config.toml
n_layer = 12
d_model = 896
n_head = 7
n_kv_head = 7
head_dim = 128
d_mlp = 3584
vocab_size = 48651
activation = "gelu"
norm = "layernorm"
norm_place = "pre"
norm_eps = 1e-05
positions = "learned"
qk_norm = false
attn_scale = 0.0884
bias = "none"
tie_embeddings = true
parallel_block = false
init = "uniform"
init_std_qkv = 0.0191
init_std_o = 0.0
init_std_up = 0.0191
init_std_down = 0.0
optimizer = "muon"
lr = 0.00644
lr_mult_down = 1.5
beta1 = 0.95
lr_head = 0.00539
grad_clip = 1.0
warmup_steps = 200
schedule = "wsd"
decay_fraction = 0.52
decay_shape = "sqrt"
final_lr_fraction = 0.0
batch_tokens = [65536, 131072, 262144]
seq_len = 1024
doc_mask = true
train_tokens = 1056000000
steps = 7607
dataset = "wikipedia_en"
Each number is 128 + 32 x the weight over its row's rms, rounded and kept within 0 to 255. Layers, rows and columns count from 0. The size above them is the row's rms in percent of the matrix's.

# layer 8 MLP up, 3584x896, rms 0.0689, rows 1765-1817, columns 256-319
size [ 93 107  98  98  96  91 102 106  96 100 102 103  96  91  89  99  98  96 100  95  96  97  99  96  99 106  95 102  99  96  99  98  89  87  95  94  90  99  94 112 107 104 109  98 101 102  98  89  94 106 106  92  93]
[[154 123  85 162 164 169  88 136  97 172 108 123 125 125 132 161 101 125 138 117 126 125 115 148 117 107  86 106 144 228  84 164 104 156 122 103 128 116 172 143 119 187  81 133 110  79 178 125  73  72 174  99  86 126  99 118  80  98 202 124 162 138 147 181]
 [123 134 141 110 119 125  48 147 157 118 181 147 167 135 170 141 145 105 175 137  65 134 159  85  96  82 115 200  93  73  66 116 148 132  89 107 126 181 155  93  69 113 118  96 134 121 170 131  93 129 128 131  84 162 121 110 122  99  80 149  91  90 124 159]
 [148 156 129 105 172  79 119 133 119 121  26 129 105 137 170 134 148 155 109 195 114 121 150 167 112 161  86 140 130 140 124 114 167 174 179 133 181 119 117 142 143 117  92 109 133 201  95 132 123 183 116 100 118  95  97 157 101  82 100 128 127 124 189 155]
 [125 135 116 158 117 133 162 140 113 149 101  98 140 135  73 135 145 118  92 120 105 115 133  76 112 158 142 101 122 157 103  92 141 128  81 129 147  97 169 158 150 198  88 202  80 141 112  52 135 120 153 133 130 130 148 170 111 140 196 139 177 114 110 189]
 [130  90 165 120 129 143  93  75  99 113  99 104 122 166 143 127 143 119 183 120 103 111 137  72  86 131 106 124  96  89 116 136  90 107 140 158  71 142 188 130  59 117 123  89 141 160 140 181 146 154 110 170 136 144 103 119  89 116 136 128 165 122 130 103]
 [ 64  90 153  92 128 110  70 103 127 139 131 137  98 156 121 111  87 124 174 130 161 163  90  93  79 123  67  77 134 154 149 110  97 171 164  70  69 129 116  90 117 152 143 150 150 188 121 152 137 177 215 114 131 122  86 105 151 171 123 148 133 140 176  96]
 [112  91 204 147 146 132 107 126 118 116 123 121 145 121 143 149 116 101 172 175 136 151 157 102 119 141 102  72 101  85 132 137  89  99 117 146  86 166 120 113 139 111 134 122 158 141 137 148 121 140 147 115  93  91  83 114 176 139 153 165 174 109 170 191]
 [124 156 165 166 112 168  97 126 105 177 127 160 122 156 180  67 120 132 128  91 152  56 167 142 132 158 109 113 141 155 180 124  89 117  78  90 113 144 156 109 153  73  97 138 122  90 162 136 135 128 157 131 127  96 138 149 128 122 110 132 125 108  67 169]
 [196 157 156 116 141 131 113 191 147 142  83 149 141 145  96 124 158 153 123 142 124 155 105 128 120 154 105 131  88 119 135 138 140 137 144 126 196  48  85  92 111 117 118 100 194 178  92 153 149 134 185 110 151 131  13 102 117 159 133  95 140  91 154 145]
 [103 158 144 172 162  53  83 169 118 106 122 162 164 116  67 162 103 168  94 131 154  72 136 119  91 109  89 127 136  92 116  99 114 102 111 121 148 104  99  93 156 115 102 127  74 152 144 174 126 160 119  60 128  40 139 149 127 140 124 158 153 100 168  76]
 [157 145 164 136  88  69  69 102 121 184 141 111  34 126 139 130 153  84 143 119  68 130 123 123 100 105 150 174 161  82 124 152 166 121  94 117 108 142 118 112 154 128 114 157 163  99 193  55 161 151 149 168 111 133 102 115 128 193 136  98 136 177 132 116]
 [124 126 112 132 129  89  91 168 121 132  90 169 139 120 104 153 147 110 139 177 176 142  64 132 135  82 182 139  93 147 131 178  47 110 127  80 140 102 141 135  73 121  87  78 149 120 146 124 152 116 162 177 126 102 131  92 106 188 165 148 156 171  77 108]
 [ 94 152 105 139 133 161 149 147 149 134 122 137 138 103  87 155 144 134 131 109 123 163  81  90 186 146  81 126  83 114 124  88 153 130  93 191 161 141 143 136 157 189 139 141  55 171  82 175 131 108  64  76 161 111  65 114 130 108 118 165 160 150 118 128]
 [ 78 119  78 124  70 135 143 115 116 132 110 199  90 126 184  84 117 169 167 142  98 162 150  75 168  94 165 111 125 163 112 109 110  82 175 119 119 208 148 127  68 118  86  89  98 133 146  63 183 139 125 119 139 117 119 119 164 120 123 122  67 156 149 127]
 [121 149 101 167 107 130  98 138 127 137 123 116  88  91 138 110 121 150 207 111 109 118 119 115  53 179 152 128 124  90 116 164 100 113 144 124  88 154 134 166 112 145 186 151 134 153 157 123 130  98 150 151 142 149  68 169 146 175 143 131 123  78  92 157]
 [165 103 115 133 167 124  99 127 111 141 109 120  98 128 125 142  99 128 111 145 163 142 173 129 123 135 113 103 112 154 145  82  96 173 170  91 120 115 121 145 116 166 100 127  79 132 101 197 157  89 164 125 132 162 129 152 129 126 127 121 115  58 153 141]
 [ 92 120 147 110 162 128 143 133  87 138 125 128 168 163 148 157 186 133 166 104 135  87 145 155 137  99 168 119 143 150 160 105 108 126 116 105 164 138 155 211 111 181  81 105 110  80 112  94 160 220 140 107 106 149  57 118 159 130 137 130 177 123  75 176]
 [130  88  93 144 161 109 114 112 109 180 154 106 175 140 143  90 180 113 169  61 130  84 162 168 159  65 184 152 119  30 148 138 146 149 139 170 130 121 137 223 100 121 149 140 113 155  80 108 126 108 107  71 104 120 130 104 162 176 113 121 135 183 147 134]
 [202 149 144  51 134 177 138 159 105 125 148 179  71  81 147 130 161  76 179 112 123 160 114 127  72 150 117 144 113  44 134  87 132 134 131 122 149 105 132 128 100  77 121 148 142 142 187 110 115 123 123 160 122  18 167 120 143 134 153 108  90 121 137 163]
 [116 195  97 129 123 185 116 200 126 108 153 112  99 113  95 112 141 167  92  90 165 130  70  99 105 135 169 124 109 106 169  56 162  86 119 124 172 122 117 148  90 107 198 129 157 131 146 178  77 130 126  98 145 174 102 125  84 150  89 123 117 160 107 141]
 [127 143 147 129 138 171 112 157 150  94 120 148  63 140 125 171 144 111 141 101  79 135 104  81 132 147 104 176 185 152 122 172 124 151  81 125 147 130  83 167  44 126  74 162 176 136 115 115 141  89 116 145 109 148 171 131 192  78  69 123 151 183 164  98]
 [147  73 136  89 212 120  62 104  72 119 111 102 131 114 108 154  76  75  94 134 122  93 129 170 126 119 219 153 132  97 178  54 114 107  96 109 140 162 166 109 127 161 126 152 157  95 126  89  53  96  75 117 103 102 150 158 124 132 138 131 149 194 122  83]
 [ 50 113 101  93  87  93  94  91 148 110 106 192  91 155 145  90 119  86 107 125 115 176 176 102 139 160 163 112 135 128  78 102 127 139 113 167  69 110 112 135 119 132  65 167  99 117 110 125 146  97 145 152 160 117 116 135 143 217 154 116 137 110 140 114]
 [171 121 132 114  99 156  61 133  29 126  93 147 126  95 127 162  77 113 164 170  91 114 175 122 203 150 126  69 128 154 135 151 165 130  84 111 109 116 144 159 137  97 128 180 127 149 128 149  94 106 101 163 121 159  99 115  64 106 152 123 139 103 106 107]
 [110 141  86 109 159 158 138 251 127 148  83  96 147 132  92 173 125 132 178 132 170 131 132 125 157  59 115 136 100 135 192 132 112 148 196 155 166 119  35 127 144  97 123  51  99 111 134  97 134 104  94 153  92 128  75 169 109 125 120 141 118 134  98 187]
 [153 114 143 123 191  93 124 128  95 123  42 187  85 143 186 126 105  20  57 157 174 166  88 155 169 142 155 150 134 172 114 103  64 141 159 147 101 116 150 106 116 161 118 148 129 165 135  71 117 148  80 130  84 176 115  60 120 115 107  98 136 125 140 116]
 [105 143  84 159 133  89 136 120 134 101 124 114 151 182 176 128  95  80 136 109  81  69  99 102 117 136 157 123  94 114 152 138 106  83  63 166 109 144 107  97 100 144 135 130 159 125 128 138 103 142 205 157 137  80 130 125 135  59 139 125 190 101 137 155]
 [130  79 139 142 123 148  92 130 249 141 110 138 153 167 165 116 129 170 120 167 110 139 108 124 153 133  78 149  74 146 104 139  81 133 196 209  96 125 138 138 108 127  93 159 151  96 173 106 141 165 163 126 114 135 139 132 112 145 184  99 137  84 117 103]
 [135 153 111 142 182  93 118 143  96 168 125 163 147 132 171 107 113 182 202 127 105 137  96 137  72 158 135 130 128 205 161 157  86 151 112 105  93 155 138  94  85 154 112  83  97  97 105 174 139 139 182 112 117 120 114 168 192 190 135 132 122 111 147 114]
 [149 178 118 103 146 133 171  92 113 119 155 135 101 111  79 152 166 114 142 156  92 119 122 124 209 190 125  73 142 123 129  81 210 166 115 109 217 186 149 140  98 155  76  60 139 137 158  87 108 116 155 106 153 117  95 186 135 110 120 142  98 140 151 163]
 [125 111  78  78 141 131 163 138 124 168 149  82 105 116 141 160 135 121 168 161 145 176 136 166 160 166 128  52  95  83 129  99 130 123 128 189 163 115 113 192 113  87 136 107 140 111 151 143 136 153  82  86 155 109 151  54 137 141 115 109 146 122 167 153]
 [ 86 120 113 181  87 157 155 143 156 174 104 145 138 113 180 141  86 133  76 128 149  36 157 154 148 143 179 125 164 108 158 110 142 138 148 102 151 133 100 207  77 120 124  64 190 111 150 162 123 113 150 111 114 149 155 188 144 143 140  96 161 144 154 180]
 [112 165 122 117 150 167  73 108 105  80 137 131 131 177 156 166  71 136  86  78  62 180  58 114  86 156 113 109 102 184 120  97 124  78 206 135 103 129  85 149 163 154 165 105 216  73 131 119  98 149 106  80 113  74 134 134 153 128 107  90 128  95 133 102]
 [134 180 168 100 106 118 144  87 220 195 119 145  88 125  98 122 110 183 123 186 144 130 116 120 127  98 133 150 130 114 129 156 105 123 168 100  76 123 113  98 184 125 155 104 173 172  98 125  94 153 121 167  84 139 144 135 140  99  92 129 176 100  96 160]
 [128 184 119 145 134 153 134 166 137 174 120 149 149  78 154 114 133  83  89 158 112 140  99 144 150 149 104 104  96 100 172  96 119 109 129 130 144  81 108 120 114 162 151  96 131 132  95 151 163 110 131 107 120 152 148 166 100 125 125  95 163  88 171  50]
 [ 87 121 126  93 134 111 139 128 158 108 133  97 191 123  87 129 173 113 184 122  65 166 114  92  95 136 146  61  85 116 131  99 164 113 113 136 120 113 105  86  92  94 150  63 165  96  82 140 106 123 166  92 134 115  87 159  95 142  41 137 141 145 112 135]
 [135 105  86  97 182 134 123 127  87 159  93 131 147 136  41 140 147  74 113 139 141 140  35 139 112 102 122 113 157 158 203 181 146 160 146 124 102 104 119 138 108 119 135 142 144 127 190  95 116 160  47  83 117 146 139 108 151 136 156 126 166 159 180 147]
 [115 140 147 142 140  70  85 126 108 106  99 148  89 100 138 139 155 120 166 142 190  66  96  93 143 131 139 135 131 104 127 146  86 104 112 187  93  98 107 140 169 121 122 150 150 103 144  77 138  90 156 112 141 105 140 159 103 137 113 132 109 124  80 172]
 [ 98 109 164 106 131 130  44 154 132 101 138 152 129 193 152 105 154 162 174 109  85  88 142 147 129 142 175  96  55  81 129 126 131 147  85 139 116 132 133 141 105 139  94 114 143 151 122 217 133 124 124 127 142 165 117 133 128 127 133 121  83 129 177 108]
 [158 103 127 157 107 137 155 135 105  96 159 123 113  94 149 123 152 136  52  80  35 137  99 149 132 184  83 145 127 109 172 119 121 105 140 155 156 189 186 131 152  97 116 120 135 148 218 112 153 151 136 111 120  99 113  56 129  92 150 129  97 125  97 191]
 [176 122 153 101 127 129 145 159 114 113 191 172 130  93 168 187 144 180 122 138 110 110 153  50 153 132  71 132 126 101 150 170 187 137 129 132  98 128  89 171  62 158 149  66 124 184 146  95  46  77 104 192 127 147 180 115 150 128 161 161 159 109  55 165]
 [113 121  99 103 132 122  77 116 153 133  96  89  98  87 125 133  82 140 175 153 183 103 118 155 161 129 114  62 113 160 110 133 135 145  54 155 107 137 139 126 132 123 105 116 109 115 195  89 146  81 150 188 101 103 107 192 117 135  95 103 137 163 121 140]
 [ 48  93 101 158 148 128 112 199 111 125  90 126 149 119 136 143 130 136 192 106 129  95 169  99 129 149 139  82 131  99  92  95 139 162 133 152  74 120 153 156 124 131 118 122 166 149 173  94 106 118 113  30 129 113 170  95 127 130 199 107 144  67 121 107]
 [128 167 129 140 113 161 139 187 104 139 159 110 148 117 134 141 124  92  58 118 167 174 116 129 143 138 148 121 149 160 158  89 155  58  63 118 130 141  87 126 131  91  92 137 160 136 145 175  63 100 116 117 164 122 113 149 104  92 130 196 148 115 124 146]
 [133 129 176 127 144  95 128 154 127 100  86 156 143 144 125 115 136 156 125 139 116 170 200  98 137 157 107 132  78  76 121  85 125 156 119 133 151 162 163 252 171  83  61 177 117  83  75  69 134 203 114  69 113 146  85 181 121 173 128 147 163  98 190 139]
 [116  87  83 122 135  95 184 141  94 107  77 169 156 135 122  96 143  99 154 101 159 109 120  95 150 132 121 162 157 105 140 130 173 113 143 128  97 112 136 134 102  73 106 142  53  78 107 144 195 129 150 169 102 145  63 125 148 144 127  89  89 163 143  94]
 [115 125  94 135 164 161 184 101 149 141 169 121 163 104  79 106  84 155 126  85 123 102 142  98 150 125 106 140 202 136 136  78 189 128 168 113 143  88 189  76 106 108 118 129 132 125 127  85  83 115 143 137 129  84  98 176 136 125 117  93 118  95 125 126]
 [170  66 178  39 108 121 164 158 135 151 146 168 174  64  77 137 131 169 139 123 197 189  87 157 161  71 121 163 174 157 142  90 149 132 109  75 103 119 146 124 143 101 101  98 127  56 118 157 114 146 162  92 124  88 166  58 135 116 127 149 117 118  86 159]
 [155  71 156 182 146 144 157 113 140 146 114 108 167  96 132 164  91 154 174 166 147 168 108 139 130 114 232 134 118 140 120  56 162 136 139 125 147  97 130 109  85  91 132 130 143 149 106 113 134 177 133 163  99 175 106 132 193  92  66  96 235  77 129 125]
 [180 124 154 140 213  96  99 150 145 119 133 136  87 122 123 131  78 144 136 191 114  74 151 101  94 160 118 117 119 172 106  93  90 125 178 130 166  95 181 116 133 167  88 176 107 101  99 149 183 147 162  91 141  90  85 124 130 193 176 122 174 157 112 115]
 [101  93 170 178 160 127 126  81 120  74 156 131 138 129 143  61 107 155 153 121 159 150 104 162 106 122 106 103 155 167  46 172 145  34 117 116 153 196  97 111 177 113  96 100  90 209 145  89 108 186 125 153 129 104 140 122 169 144 127 156 132 111 149 181]
 [ 90 162  81  67 170 165 102 152 136 105 155 136 127 146  78 100 134  65  91 109 116 130 161 145  79  86 110  54 162 111 107 148  94 152  94 107 102 135 169 105 190 141 114 102 161 119  97 111 128 116 185 122 104 130 141 119 118  67  92 117 167 109 135 128]
 [123 142 120 118  94 194 156 139 204 124  84 157 165 128 117 158  97 147 111 150 172 158 118 130 119 120 194 167 131 135 115 125 124 162 155 146  60  99  95 139  91 150  99 162 161 123 134 152 115 126 109 142 130  87  74 115 142 102 112 117 122 118 203 131]]
# layer 8 MLP down (transposed), 3584x896, rms 0.054, rows 1765-1816, columns 256-319
size [ 94 107  97 102  98  95 110 104  97 101 101  99  96  90  91  93 100  98 101  97  94 100 113 100  96  92  92  99  92  98  96  96  91  85  92  93  88 111  94 100 103  98  98 105  99  97 105  88  91 106 108  93]
[[107  98  45 151 183 147 131 111 162  87 183 107 149 164 166 145 112 177  61 117 108 211  78 100 147  46 129  96 194 125 205 134 144 125  94 167  66  92 140 109 152 106 154 127 157 124 140 110 141  91  92  92 149 114 113 120 130  89  87 125 170 141 141 155]
 [104  76 129 185 152 130  48 146 178 163 135 111 116 120  93 115  75 145 154 137  93 153 160 150 122  80 140 158  64 137 109 104 102 136  92 111 135 158 124 115  90 118  66 150 139 137 144  97  95 147 133  66  99  96  98 119 128 130 104  65 105  68 163 156]
 [105  77 120 195 146 119  93  81 164  98 100 137 169  76 142  79 181 166 121 151  71 145 136 156 147  99 118 135 116 157  51 136  95 157 139 101 131 162 101  67  41 177 135 122 118 121  81 177 108  93 143 159  76  81 119 113 145 174 144 101 134 143  88 131]
 [151 121 147  56 127 127  95 127  96 161  83 107 140 131 160  80 111 117  72 139  66 112  99 133 158  93 108  84 126 153 154 167 131 113  84 117 113 110  90 100  99  45 155  59 168  45 123 106 108 147 116 124 157 142 125  88 109 108  66 122 102 112 103 112]
 [109  98 104 161 129 110 120 160 133 208 146 126 148 121 128 173 121 160 134 146 105  80 103 182 113  57  97 182 116 110 139 119 104 121  92 114 133 145 108 164 117  86 174 139 162 167 139  41 152 172 153  56  80 102 132 125  98 139 101 117 108 184 148 121]
 [107 130  73 155  97 111 114 163 139 114 124 131 126 105 108 172 117 137 120 108 165  96  87 112 119 175 133 234 129 178 103 115 120  87 178 128 129 136 129 129 116 142  41 111 159 153 153 163  90  98 124 152 131 167 149  80 137  72 174 121 125  84 160 130]
 [114 175 108 147 106 175 126  94 110 101 139 102  95 154 153 153 119 145 153 124 152 182 212  99 153 133  76 159 148  84 129 151  78 176 137 165 156 133 137 155 114 193  98 113 138 148  82  94 131  75 157 132 128 134  95 178 103 138 122 169 135 138 136 116]
 [175 120 189 106 105 131 144 101 131 138  95 172  94 137 154 106  87  76  93  99  86  22  67 118  83 138 130 110 160 100  96 106 124 135 187 182 136 165 128  70 111 125 140 124 109 114 139 155 128 165  86 143 125 154 144  92 171 104 125 150  88 119 109 127]
 [107 187 204  91 150 157 112 190 127 132 107 126  88 143 144 147 139 151  77 158 124 167 111 111 148 178 106 180 180  80 156 129  94 107 168 157 155  99 113 107 108 139 115 154 108 165 125  86 100 141  93  91 139 131  81 133  95 152 108 105 159 175 130 171]
 [131 109 134 116  45 118 122  67  96 107 107 151 115 164  83 118 100  99 103 148 146 122 102 136 135 128 146 104 156 108 125 122 186 137 129 145  86 161 105 103  98  90 113  80 125 118 166 153 125 123 120 134 222 112 141 116  86 105 167 134 169 132 160 178]
 [146 126  93  89 156 123 194  81 127 129 137 165 160 154 131 172 112 130 137 129 145 137 146 165 175 137 119 134 142  67 133 141 126 118 121 114 116 153 215 160 133  90 103 203 108  90  71 132 128 178 150 124 133 123 149 143 114  86 171 104 147 191 152 122]
 [129  99 137 156  80 140 170 173 117 139 109 104 168 177 135 154  87 158  62 147 154 184  54 166 126 155 138 124 149 102 157 132 122 119 132 109  70 192 143  96 157 138 189 102 134 121  90 133 188 161 110  81 163 123 129 213 171 112 149 129 137 106 148 164]
 [139 122 116 128 151 131 125 162  98 155 151 125 137 164 152 125 115 138 152 131  57 128 154 114 107 144 160 143  93 125 174 126 110 131 121  97  73 153 124 130 133 139  88 151 153  81 145 170  65 104 138 130 128 155 188 126  53 183 142 124 155 146 116 168]
 [166  90 172 163 179  89 153 105 130 137  99  71 142 184  58 107 155 152 114 121 118 128 118 126 146 155  77 104  73  92 100 116 192 138  65 171 119 117 107 120  99 156 140  85 127 113 153 161  81 107 159 130  61 135 109  45 143 131 122 112 100 146 152 112]
 [153 135  95 112 131 150 132 125  81 167 168 186 129 117 102  72 122 110 148  70 134 143  63 131 165  93 181  76 151 143 121 146 137 149 169 155 152 121 198 131 154  94 182 143 127 128 142 166 124 115 152  71 174 175 125 153 141 137 106  77 151 134  63 215]
 [ 74 110 152 137 188 106 174 137  60 137 143 136 137 102 136 140 128 129 161 140  69 121 118 107 103 119 153  89 111 136 141 153 114 143  82  86 131 166 140 158 137 186  62 159 169 135 148  87 143 142 128  98 144 105 143  75 128 112 133 105 141 131 159  94]
 [146  95 125 125  93 131  83  95 119 117 128 155 130 147  59 145 103 190  86 146 208 190 115 109 147  88  83 153 155 163 158 149 117 162 145 101 167 108 121 100 118 160  95 145 141 123 174 137 104 187 139 121 139 124 170 101 143 144 115 157 133 103 159 133]
 [135 138 141 162 169 124 171 103 165 122  54 133 122 153  83 166 134 139 124 149 135  99 123 110  96 151  98 123  99 152 123  77 203 120 190 117 172 109 118 124 135 115 100 109 150 169 118 155 130 146 124 117 171 127 120 145 105 120 171 126 140 134 123  97]
 [138 148 122 103 136 130 169 145 131 178  92 105 136  98 142  95  91  56 180  73 120 139 132 139 144 117 133  62 135 201 131 113 150 113 185  51 122 130  92  70 136  71 160  95 137 126 128 108 125 107 158 111 214  75 118 124 167 132 128 190 106 124 136 114]
 [ 59 167 101  98 149 119 123 129  64 145 127 103 191 184  79  71 148 152 147  87 116 140 140 172 155 148 144 117 145 127 147  98 122 123 174 117 105 135 181 159 164  65 126 145 156 122 107 175 155 119 119 146  72 130 138 126 118 117  95 111 140 122 116 145]
 [ 39 111 156 133 137 109 113 136  94 149 100 135 124 121 121 112 181 176 192  99 110 123 122 175 200  97 115 123 122 105 144 145  65 130  95 105 124  70 155 126 111 131 141 110 106  73  90 139 129 146 110  68 134 129 153 162  92 102 104 125  97 143 114  46]
 [144 115 122 141 128 148 166 159 148  99 142  93 130 157  95 127 189 113  83 142  32 154 116 126 147 155 100 176  87  89 121 125 174 166 152 164 147 112 161 166  77 115 171 175 122 111 156 181 121 171 158  81 113  69 174  56 116 118  99 138  98  65 137 135]
 [128  61 144 180 128 124 123  98 149 123 177 104  96 177 190 105 140 120 133  89  45 155 177 186 106 104  60 120 168  80 140 170 147 135 107 105 100  97 134 109 143 111 114 152 101 183 112 106 130 102 125 151 128 143 148 102  86 177 184 150 115 128 141 124]
 [158 109 120 117 134 132 193 136 175 178 132 120  94 120  87 141 125 105 107 159 172 116 123 154 124 100 188 121 156  69 159 177  71 151 155 129 110 114  99 119 149 123 133 117  96 166  66 159  94 137 145  67 147  84  47 138 142 163 108 124 141  82  58 155]
 [118  86 155 164 119 134 135 143 118 117  68 157 139 105 144 129 110 112 164  79 151 165 204 196 148 107 178  63 130  78 142 154 117 144  75 160 146 134 142 166 164 161 207 117 150 177 129 143 139 122 172 189 147 134 139  79 121 146 114  79  95 243  85 106]
 [128 113  44 197 118 182 142 170 137 140 169 101 135 141  89 125 137 140 158 126 150 193 113 127 161  88 188 120 138 120  94 143 139 152  87  66 105 205 159 176 157 106  43 183 123 141 150 159 115 131 115 139 108  70 135  58 108  89 179 131 114 116  44 155]
 [125  96 134  71 129 166 158 166 125  89 101 131 125 131 116  97 160 105 102  42 104 137 224 154 163 114 166 122 132 124 161 153  89 122 154 190 126 120 119 152 135 109 130 134 104 114 133  98  88  97  87 112 141 132 122 101  90  57 163  80 172  79 145 106]
 [ 85 148 150 186 115 107 158  91 142 138 136 126 121 112 105 137 132 183 152 138  93 117 149 159 147 171  98  89 199 179 150  96  91 152  97 164 194 126  97 123 160 149 145 111 134 120  85 138 108 152 147  82 105  78 102 115 129 138  98  81 164 125 142 158]
 [110  56  98 153 108 112  84  93 149 127 164  88 155  80 124 195 151 146 105  62 102 150 158 121  83 139  94 205 113 149  77 113 165 152  82  97 142 105 132 135 145 141 109  91 131  81 103 121  86 146 122 112 128 134 198 168 154 109 172 127  90 155 139 140]
 [101 132 192 162 181  87 172 127 147 163  70 125 130 130 124  73 106 124 103  92 134 111 170 132  64  69 138 102 138 125 103 106  95 129 149 121  93 134 121 170 143 206 185 128  96 138  98 118 133 117  93 124 125 175 136 130 141 165  70 154 136  93 107 145]
 [176 137 104 131 149 174 112 119 122 125 150 119 143 116 163 163 145  90 141 153 112 170 204 167 124 128 138  78 104  90 111 119  88 101 118  99 116 177 114 104  99 135 139 138 146 104 130 102 151 124 108 110 156 122  65  99 158 127 141 167 129  83  93 163]
 [126 105 136  73 112 138  69 119 121 126 176 119 122 137  65 120 111 155 165 123  65 130 134 151 158 117 132 152  99 121 124 118 101 165 124 123 137 108 168  97 146 154 159 127 110 128  91 110 123 102 136 166  88 159 100 143  98 146 176 147 113 110  53  94]
 [101 112 119 161 138 129 122 140 189 162 165 154 169 125  57 139 176 136 179  73 149 141 165 114  99  89  99 127  79 140 111 116 158  98  69 130  72 146 128 120 163 123 129 134  80 167  80 171 166 180 165 155 153 117 132 141 102  94 154 127  98  56 156  88]
 [163 144 122 114 103 171 165 167 116 144 166 144 138 167 151  90  81  91 142 105 147  87 138 137  86 108 182 114  73 167 134 164 158 155 134 148  85  68 126 171 132 159 111 117 157 135 116 106  83 141 149 121 139 203 144 162 162  67 196 134 127 119 139 135]
 [ 78 146 151 127 155  58 159 125 111 147 132 116 122 138 117  77  69 100 196 180  90 163  46 147 139 123 114 145 134 127 107 134  93 156  95 169 136 193 157 127  74 148  97 120 156 152 136 109 117  95 114 134 117 145 135 113 200 147 115 139  83  88  72 175]
 [170 124 121  89 143 137 142 165 136  92 174 127 123  93 158 131 141 153 121 156  93 243  75  53 158 134 118 153 143 115 102 157 131 158 108  91 121  98 153 156 168 177  86 105 200 159 113 119 146  92 116 162 135 133 112 114 124  83  86 125 132 175 124 177]
 [135 172 156 158 143 126 152  72 112 132 147 165  88  97 170 126  93 113  98 158 133 142 105 103 179 101 118 157 103 116  88 144 164 109 199  94 174 114 118 168 134 103  63 131 200 183 106 112 116  69 128 149 160 146 112 166 148  97 180 132 121 117 108 132]
 [130 191 127 163 148 107 152 137 134 121 138  92  94 142 199 109 131 157 116 146 129  46  99 154 120 104  88  76 110 107 124 155 168 144 132 128 180 164  90 177 163 147 152 139 139 137 140 121 110  83 147 149  89 104 138 169 121 162 128 138 147 151  87  66]
 [145 142 148 103 189 107 187 200 172 121 128 155 106 176 120  91 114 170 123 128 126 105 123  86  76 166 145 140 149 117 148 112 153 135  83 154 104 147 163 135 151 119  43 174 168  98  83 159 163 132 133  86 164 165 170 107 124 138 137 129  82 164  91 125]
 [187 118 122  37 109 124  79 134 113 148 131  96 150 194  56 131 130 115 134 130 128 157 156  76 139 103 150 140 101 134 135  90 106 128 153 108 100 192 184  87 147 130 176 133 114 135 128 218 148 155 149 142  98 124  94 118 149 153 159 164 143 125 103 181]
 [138 123 152 102 135 153 161  86 193  88  86 133 143 143 101 124 114 134 108 142 125 162 123 132 214 174  82 148 111 121 120 209 120 141  95 178 154 146 133 201 136 173 155 152 123 132 145  74 146 150 177 103 127 136 132  80 156 118 147 129 145 106 122  92]
 [ 96 142 117  54  88 148 141 159 182  82 108 136 128 208 166 167 129 117 126 111 122  81 198 114 134 111 124 156 159 116 136 125 146 141 138 128 149 146 115 115 128  91 125 116 180 143 122 193  95 139 132 114 102 173 164  98 173 145 142 111  81 149 125 115]
 [105  77 163 148 120 140 102 133 126  98 114 150 128 100 104 159 107 114 115 164 125 118 167 158  66 128 103 162 129 116 135 192  70  95  87 180 138 119 115 161 112 112 153 132 109 149  86 142 193 134  76 111 104 147 137 174 147 202 128 122 117 136 102 135]
 [131 103 126 122 101 112 136 109 190 130 157 138  73 119 143 160 144  86  75  86 146 115  93  95 120  59  87 102 114  65 133 112 191  53 120 134 169 175  94 110 109  87 121 144 179 124 110 125  47 121 114 124 124 108 136 114  88 157 146 149 125 117  91 144]
 [ 96 126 163 139 133 170  70 110  73 118 173  99 157 165  73 165 121  73 125  99 155 144  48 150  90 111 188 140 164 115 145 104 134 104 135 109 101 113 108 175 139 152  86 169  96 144 141 153 175 145 131 157 105 117 157 151 115 161 130 155 119 153  93  82]
 [121 131 163 133  91  91 108 147 123 131 147 106 143 174 138 160 138 103 111 121 119 124 116 119 120 132 111 115 127 136 105 106 132 157 153  87 183 127  93  95 137 116 141 147 121 145 121 141 139  84 166 126 169  83 127 148 138  77 153 102 152 167  38 104]
 [153 134 142 131 128 100 167 145 189 122 150 182 145 151 124 155 161 143 142 138 149 167  75 121 154 120 109 138  99 143 123 127  96 119 155  99 133 177 144  67 145  98 137 130 100  78  92 196 138 161 138 209 107 157 127  93 164  82 140 106 130 131 127  97]
 [144 114  93 159 149 118  80 130  99 134  77  76 107 138 136 119  86 109 114 138  46  96 132 169 147 186  66 123 188  95 180 127 142 119 101 140 138  81  90 123 135 100 152  99 154  96 149 104 128  91 177 126 145 135 148 107 139 136 143 137  92 119 171  92]
 [ 88 134 150 132 121 101 105 137 133 147  57 171  95 142 120 123 130 114 163 101 101 145 121 115 136 153  91 124 115 138 125 129 143 113  97 152  80 174 139 143 143 133 139 128 140 130 158 153 148  98 114  80 129 104 138 135  58 151  97  99  70 133  92 168]
 [160  80 138 154  99  88 148 177 143  88  92 115 118  91 115 117 145 116 135 141 172 188 182  89  84  82  96 164 168 166 120 147 140 118 117 168 179 137 133 114 192 167  70 137 112 150 120  74 139 150 134  82 146 147 165 123 102 135  68  95  77 146 114 149]
 [130  78 141 140 217  89 148 100 155 135 138 126 161 132  93  92 151 159 128 146 153 126 124  92 153 101 160 114 138  52  90 126  96 120 143 116 118 130  93 115  91 144  89  84 157 190 113 110  94 154 180  79 123 108  71 140 124 128 142 183  80 125 118 162]
 [116 191  70 115 107  97  71 183  66 138 155  83 146 142 112 129 109  82 169 130 178 163 134 143 110 116 130 117 154 123 148 149 141 121 108 115 180 134 170 141 115 101 149 101 165 131  94 148 193  99 173 117 136 114 116 110 121 106 104 196  90 146  96 105]]